Weights of a small transformer language model.
Size: 12 layers, width 320, MLP 1280 tanh GELU.
Training: a variant of SOAP for these matrices, 546M tokens, 4164 steps.
Each number is 128 + 24 x the weight over its row's rms, rounded and kept within 0 to 255. Layers, rows and columns count from 0. Numbers have three digits each. The size before them is the row's rms in percent of the matrix's.

# down: layer 7 MLP down (transposed), 1280x320, rms 0.106, rows 324-343, columns 0-159
# up: layer 7 MLP up, 1280x320, rms 0.101, rows 325-344, columns 0-159
down324 094:120156089156112165142165122142097133150115163120131145130144155095063096112164114103137144153125104111127129156144135163121127128126123142154165158155087124093103148073121128103082130093112087127144117147107150130154160127149127111120123087151111088133126132118115126125127132101103090153134151144114064148161135130089110177133146109142136106137132154156162105121092108137138125114117172154121137073182117104126100154085122128121105167161140158101113107157170150089197146113100120
up325 098:154076126115116133141121122109168092121123095123167157124082147124103118139139108125118115173130127133162095154125083119122125151107122143147147108123111100138143142131108165132137139153109080119135112141127133157171132134118124152110115149153128119160103066088115125133121099071099133111142125104128108128136126106143125151111100120126170182134103153102113120085187185117118090119077144113150117130140195147148102114158132134153131106123154146136137171163099162128102152088130108
down325 101:164093162122113108160107110159127122132091142128139128149161188096150117106089134143106132137177145168099163161133106139133089131106161167107084066137146106121089110108158130135105141134104140143127126154132094121112126113154126144167145114101129120092137161063149174101146140121103142123110124112160119112097119144136143136168178104126119126125157145092132140128114140161118125181155145114095150157154135133096133109150113105089136115119103113149162160150116132164124121182120150
up326 105:155139123122125138077126165168119134149165070124104131159176111131133129131122125153133110140125102138124103148142093155134127100131126155090123140081122106158134101093131143100084148113142153144147121145135143120123150083131157119139068139166129088116132124093154155121076125087179108131125116082132108115125132135109145120095119162162166132097153125154127148136109160128168091108109120121129148129144191166091132119154116161119108129140129149128134158150127138131126108114112130
down326 094:137135154145115151161120082158111138143126110129106125135151157098133110173114115112158129195159117125130159121146144143151093189154136144127162141141080189106142088146102161112125129147108153139126112134071147129110100151138098101083176109096114100137121164101090159152165133077097148128209119130091138144124150111148091151134130147109144143152131099112083104112120120147117164097120126138096073149153131145115138132122128125110148107139134130135137117128137153129131098093119099
up327 113:110138140120099109083142078149118152106157126123091140095116120121180097160084112149129125166136116126136128130120142094119141167132111098114103136090182147133189117144122161114122125161120158133137122169141108154154116117135119086127126119102120148106105134162134116104115109050121125181126128135128155104120107117116131150105099096108135145147097132149133111081127124092101113094120114110152122121097117123124068118180100177112118116098128137159157124155145135145149120168123144
down327 106:146144150157121139135107148138147143128138100115120095116133097127089179140104169115157112101149170143154158114139127093115113168123116099092117166133161139153135125130135115110127161144103159124126128122124123118151115112111147167126191147102146061093124115106111106122128123075120162128106171184126182104136155134123139157105110142115145132136125132114112121131128152115104148103111100115173126086145174131134131110088130161126145115172139157149126142099098135107127119162157127
up328 110:125111069196105079121096137118129157151106134144144089133142136092099141109119106127121144127160099120137154157131085154127163119130105150139067133146080136125149144163141101157144129129133128129125146080146154137126144129118123108111124125118157104126163094144147105133138133141130166126126125134143149151105136097123157085159094094107093111153156129168176100089147143130158119118104120136135146144133141102185169128138112129138111117133126149146140074127115170137094130158126165
down328 117:098168117147151136137095082089138105156101151112129098093131166145138111120109140149124134113147110100114124098116134177144129141141117184144155162135115135110077163143127136115082099151147123120140149146119123146127120140153100152166114134167097145153116126122128118077125156135141138130118143158150143125180121109151118074112098140141140128170092182101131124164168125139114120104105121135110170162119117119154155128173143145180155174096176162125128163153085122136078090090112152
up329 096:115123129161140130143148167101119096154168139100112162129175114164150160114124133171136101112127134106129153094095111117152143086161153094112117137115126153146146105118098115124170115136169170155131146110161064123128148153084157121117114110121122057098102143129146157133121098164119116126145110110121146126125125107146123133133132103125106146088114133102160150154110137068155114109123127133136111111130086130124151129154117140109133144168136093172146122177086118145134141155094137
down329 095:111142149120149137115102149146134105115107104188116156117116117175154125172138157087129107119139119114126122151125134120152108095115141166142130136122121080127098118133181135111112136131122130128112155132163156103096087081129106090122159148130177160136150127142117117139109174112097113119139142140140109120123160183138114118127108108146156129167138140106102150166140159157164123106104139140112144134079170152087113150143150073126085115096136156122128099133117142088137136096143116
up330 101:099119115109135122155139099086157092135109161119145087134123079112085109113145152170137117149174154149144123152099148077080098153152107114108129124129145111135136152142095133113126150118084142147139132118140071132134140126140100122164143175085128096118134156133145148123186111130129112098151065093146084158155126156112133113117154145145090134147153148143139117142146140139118155156138145125131110097111164057165185101143168104115184119135094193133133114127169081096168107097127160
down330 104:110119127129115094138135157140101158117111116141091096128094154133178131112076130125119147148123110059114149151114114137099155142137141174094121123074062167115160127197139154112138108151170167132112157128158151137170118133132132152117098113130140103135106093139159116116096063103087133093146142154093161152107134139103094138142109154131170127129100105115161074089134115118154115152125131174153135165146121139097155131073119122123149100155159161099145129099084135108079144118128134
up331 101:116115117076094148131123125137163162154101138128111123139094089152125128143152170199141145118094145145125124070147132171118128107128070108124091091125092111096158137125105123119153162132107114133161113141124126153152122179132104160112126139102131151087142169148124134122117132164145148146136093107151138054133124086131132114125144130091169083121141121152112161191108129129123154143107171105139088095147150107110155147132133106141100162121109088139156116113115119108096141162128152
down331 103:117131132163084105135104165062131129123143090130098141112177122135137124125154113118144111159151102139173141161108166133117114171133183165139142147136113146187138109118140074125102131105122142133148109146159088137156123083116160145121103134122101152146178135108150129136135111112121114134094107161105104161151156122134118150137114092119127068099145167170115112115129144161107072140122091177112118124129095168127123110131094112132123146126159130129111124146107119122121124174147121
up332 095:141084141154140152099144157128121134078141165114147133170142116167129132109131146176158140091096133115179094140125100130153137106132127143120133111138111080157134137147111119108161111170151078124129130097136115136091137113136111111158107145127135183153120128133135105134134117144125129101117157128133127138104144157136140135152171110122149092087093125138106130099118163103100095116155158105146148104134114178145082111123062117146179123111144097148123100138138104160160062147133103
down332 099:131156136071122143175149109096153132099132140128131115168136081141157154102149144118177139124136130165179132163131102127154134098113120129129112099152159175109116136177141146135119083106099122113171152070130110099135164121133161096106186126108155134138143110153163115171161100113079118152117150140142084090173112197156107107140089145174134127137141158181161167123121178088127109098120118160166128152152098116151157133145142110109098103117158142152133122098111132128135150105138104
up333 103:112134096141173081113141168136123135117114138135105163103168158127082089146124122147166122146137091137163141116128119168118124113154140103141121099124094120103154112120127091134117135099198086129092129128141131085141165150142100140091150175131109162134156137116178147135115147116133144128163129120125139100143090109125162112124126137078102084117121103148129120108129115106125164155147131149100152155087126130111172118084153122157137119153166112131179117114153155148127171154171109
down333 103:131126157116149153135141137142135119167121117158131131078113118151168090124131101143140133102097154138137122150167176140114091105114152146137115103137099185112106090152130166121140136155170159101122105130114153173114172128116161139093147122139094128111112130117137126145134164123122114118157107139127119165117124094118092156133099099130136146110136091069099138170173111108107110111109143167140161150119140126154141149115156119123121133123123126110134109144153124202177166124118157
up334 096:079115137098064149098153076164103124132107116132106085118126110127105129158154131100150102179152106065118093156158145125108100083114146144089153110144120110135136146133141145108134066167128118109129123151115135110111129145133106119138127134086092132137072121118128152126132118152104107104119106136136172127084142149172124115090156123117169113125153112153121096088152167122129103150147133100161139140142132109110130098125119117111147136138184159163151123130114110122156152174104128
down334 109:148124087098095101148084144098153149131087144124148154136133118154125143130177100166133122097113133155143146130119098132146109109128110160163136120120092161128102132098174063064099129105142112115123156118118137120140159135131176100115140120143131125134143139118112110113128151135100178117115095127169103138165080110145133121098182108115124173110062116158139121209130118127158136138148122145139096152140103136163170133090135080090126135178127111142099159124116093094154127157136144
up335 101:116134124102118148112133089126151113129143168111132102137127150153114114115138157121095117110120142111148131129118122121106111158137120141133146116113137193088100172111082148108108152122158096099106132162153119136127130079111108113113115113116114099162188133094086113151118130138166130117114121105116087101097114145099137120084102136141142064166124112182157083123166129152145137111095142114136137126143129136090107109178091122130131182109131120109146159097143136139079173139142131
down335 100:109107123110146142118135116153139097121108118157103108112149167126130122153110083145099110135150176151139128164099131118158144121111138168155113124121130159125121130105114096178127127111139128123124162155101122144104151112097133133102110144109099149154138133105100097094142111119083090123112139132133105126167152145158104150155124136165130125128161113087090068123090140161094112134142125096097104112162145096114119182167125157140143063117109177138142100176143124097156147111137154
up336 102:092149129154147092159134123101145175128132168109117145172145158108110167112139106134118086135189066129110122168167106111095125124096153091107151138138131098151117112148151113113135108097131135144131114144130145097137129112124147147162098146152097130115138108081154154136117133110089131152104127120154153141114127139157197067105124126119134106112090126132135131083094173102145128124150149120148152106131121169124129167138141119126097112146139126109163155140111118105138091175131113
down336 098:114119144105123128080116100150099165123075124121168160124127122163126098131144119110158142115099154193163120122098126104101096065151137142152099160133128134160110128109147160112149175128128129159162115128105128121088088115142127089106154120111125142112113168128159110097098077109100131120137102085134131122099144110049060150118140168152158110114091115122098089143112138148125111163165097127088125153120127113127115110091083139131083154063080112126140116122145143151127165113154154
up337 102:160153162126133128134115128119135153130150124090120133115099117097089136093134088099079152098132161150173126158190094093112136131120120081113084134128123163138140102142141121156115137124133104152130097096103143126124130185161161140107083111136133102107180112124128126119168166148136148150161145099118137096141144155183092089135124132117137121137152139146158109153159158091108189135114117139099103130137147114080106101144116113131130110156140091164146120154143144146116097092131158
down337 096:139111129111119099113125157131121136141099109149150107127158154119150102098171115129144162145127156132117085150128098074130117103140110155114125132170146150123112141166118121150149129163126158115109150116125105147156114115137086134140125152165092119117166117126174152186110032137094120151126064131102146133132120104163142127097085095125138135120124094137085116110112145116154110097128135127144126149133099143116160125135123143112144123119119120143121143153132112120187138103172120
up338 101:128145156176123097099172107115142140158146140118103134124095159115110135100122158141088109121137147146162108121194091063166119130147119124121126113110133122117103132160143121114130089118113103123094114144112127104140143132152150105140130142158134140102133143146147111108134165153098095177088160134140109114087093127124146129136146089167133090152136155102152122119119090143158130110133093160085140150148108144111124110142120129132110133100127132137147157127115118148175131152127058
down338 091:145113110111120115129138166159123108102128149133147144127155163152147153181101163130139123116120139140109112107152122165148130133089103137129119115107158105133165140064105151129138161170128186134158110112119127156164126120134135168133117162123144165182121095130170132152160107094133151141141067120118121131155134169124076110141126144148129135144138150162123120145144147107128154131095112113156113144130145074102160143104123137140140109155115129113136084149164140091111118150099204
up339 111:124123144137122130091146110159131125110150091144138120080121148129139103151133149109112130165118111145172070123139108112118149137136138117107116156118128124112121181092160119121151150113147089149186103089165135157112080119114084143127125089149138202165122171109115133169146146122115133119127151128152139120158173107139179172137119124131125143150063131101119130088154123120135147108167083119127131122143098109086160136148116122097095138111116131064072157129139163102137138092120130
down339 103:129114137095121178178120096080143129120127128141107127132148138114114149124118111092117101164158137132146114106109122170144109122117155099154118114129150137145125198104139122061135092099164155148122098056145121127087150096139133128115119157120157136124145102085150146175127129096125155136129162168171126154153126156134144128105159130116100103148117113112126122134134122141108158136139123104147108150077171119155148102143133122134152189121097123093119155144130131106123118129168102
up340 097:117169124117138113172098115146101142119158165138083124119157143105171145188089141104145136168117142121121118183168141067124188103136095079144145132143138115141141161134121108186130159119119126108124091134117139132132165103146164137206084121150159153121086128136100156088135138144099076110149130140155137142153098116115150142152110120122120154142127138139134115144193109151116122105105144137088109151147081148156135159130151115111128107135106124079134125156074126134129098123131136
down340 092:071119149112109190108141116128093134121104142118120179156153101109136083097125136108131167094073140109152086105108117080158131118167148124065129105097096130103135126146136126124104129120080137126106129144146153110135116136117113087113123131129101166142123155144120109122133147103127131120103118129117158112111132152123117132098149129148126129081110112112102117136102132135105121107117122100177087164105117123145116095098095127096083154121151145127115102083145115114098145154154103
up341 104:147131151120102112092144120163075115146102127132113090127136137178108139155129136111127100143138106116051120149140103161101145126145126133117158145119144134114159131146131120153119098124141094107123135092138095147107169092132088117118095137189178148149101192123143127177151154148133134141102166106120125107148153114165089151119100128100106160126142166174140111139076152116146084113122169136132126106098117137144140125152157086120109060131101113121148094122128134125124129097143127
down341 098:123107152138140114158099119084140106138121117104135126138170084144140153141113126171135149088110155119162132124192100137115121156136125114154098116127080157176154124119077154146161166106133142135096144090144134105118085153151143135126133143157153135110190136090085116103125128090151125107180116126146139143133134170157130111141107145125154163111132102068120156128123125151128147101128092112165141124140138147106164125121114164123122122114110116077163099106109123153107132127145125
up342 101:098142131156115151074192070153100084120125115133120173119133112100116151104174166109147100096147147131101117120134125119158157106109133143139127165092135139167139098127136130133098151130120096097143084132087149164120122144108165156153103127102136129108148176150110143114123107163100118147166148126156110125168140135138140114133201107149134109125106122121102108109073113117106072128145116097115089106134115137152105175125092169126100096126131148113148119142089136107143131114143163
down342 101:147107137139156116114113180120106169166157115186137131096140140172150106104088133127107108085140101148112116105118109091129161125165141116108075082112130140143130123127144156138108134057141151105077121157090104158084095117134096137118075125139097133104161125114102120136118140167149141142100142137159140106122120128111150136088145141139096130114143152136096102143147076110124145147118128151127091112149119156103100153157120122104156115120143146134153129135146095124132074144117137
up343 103:090118126099121139112150160153109119107107123128135116144198158178114087091102125114143085131107122104123159173096139116098127078116109155114127120137125125113078110112107151106114119184110155087138194096150144107156131113144153113112169134136125152148114134093107107127155116149143145147123150106112123138125140126155122140115117104107122096136130155166172120129124141136155072104120138159094128122089102158134124100125111122139097137169125149171161127134156132145102150190151148
down343 099:140111121150117151099154137124127131147146186163141142112111141143114174109124135115107176103147182112120154129134157125154146079158148153130113119137121186164119091145116130125117134126108124127128100126145098129094119123101166119137106115123152177112126161120092099099127141132104137130086126139108143121152143147064154111166126125203117107104106172150129145119136102149115142065161120094126126098135104107145158200073094129115152106099108143097135140117124157123125163103134137
up344 103:158144125166155141086137192105145140109111103084135107115111099114130154088145154131147120142147167103126116126162175126123166123159123143169135127072138136094121154100148116156162120133153103133104128112149095079157172109124125167111157119134131112106112153140167129132123149097112115109139116109117153135094137096098104116067130153116124099073149121174098132119147147106155121137110158150124153100157115120089137145108084171099133164144100131144118128159121121173102120135126110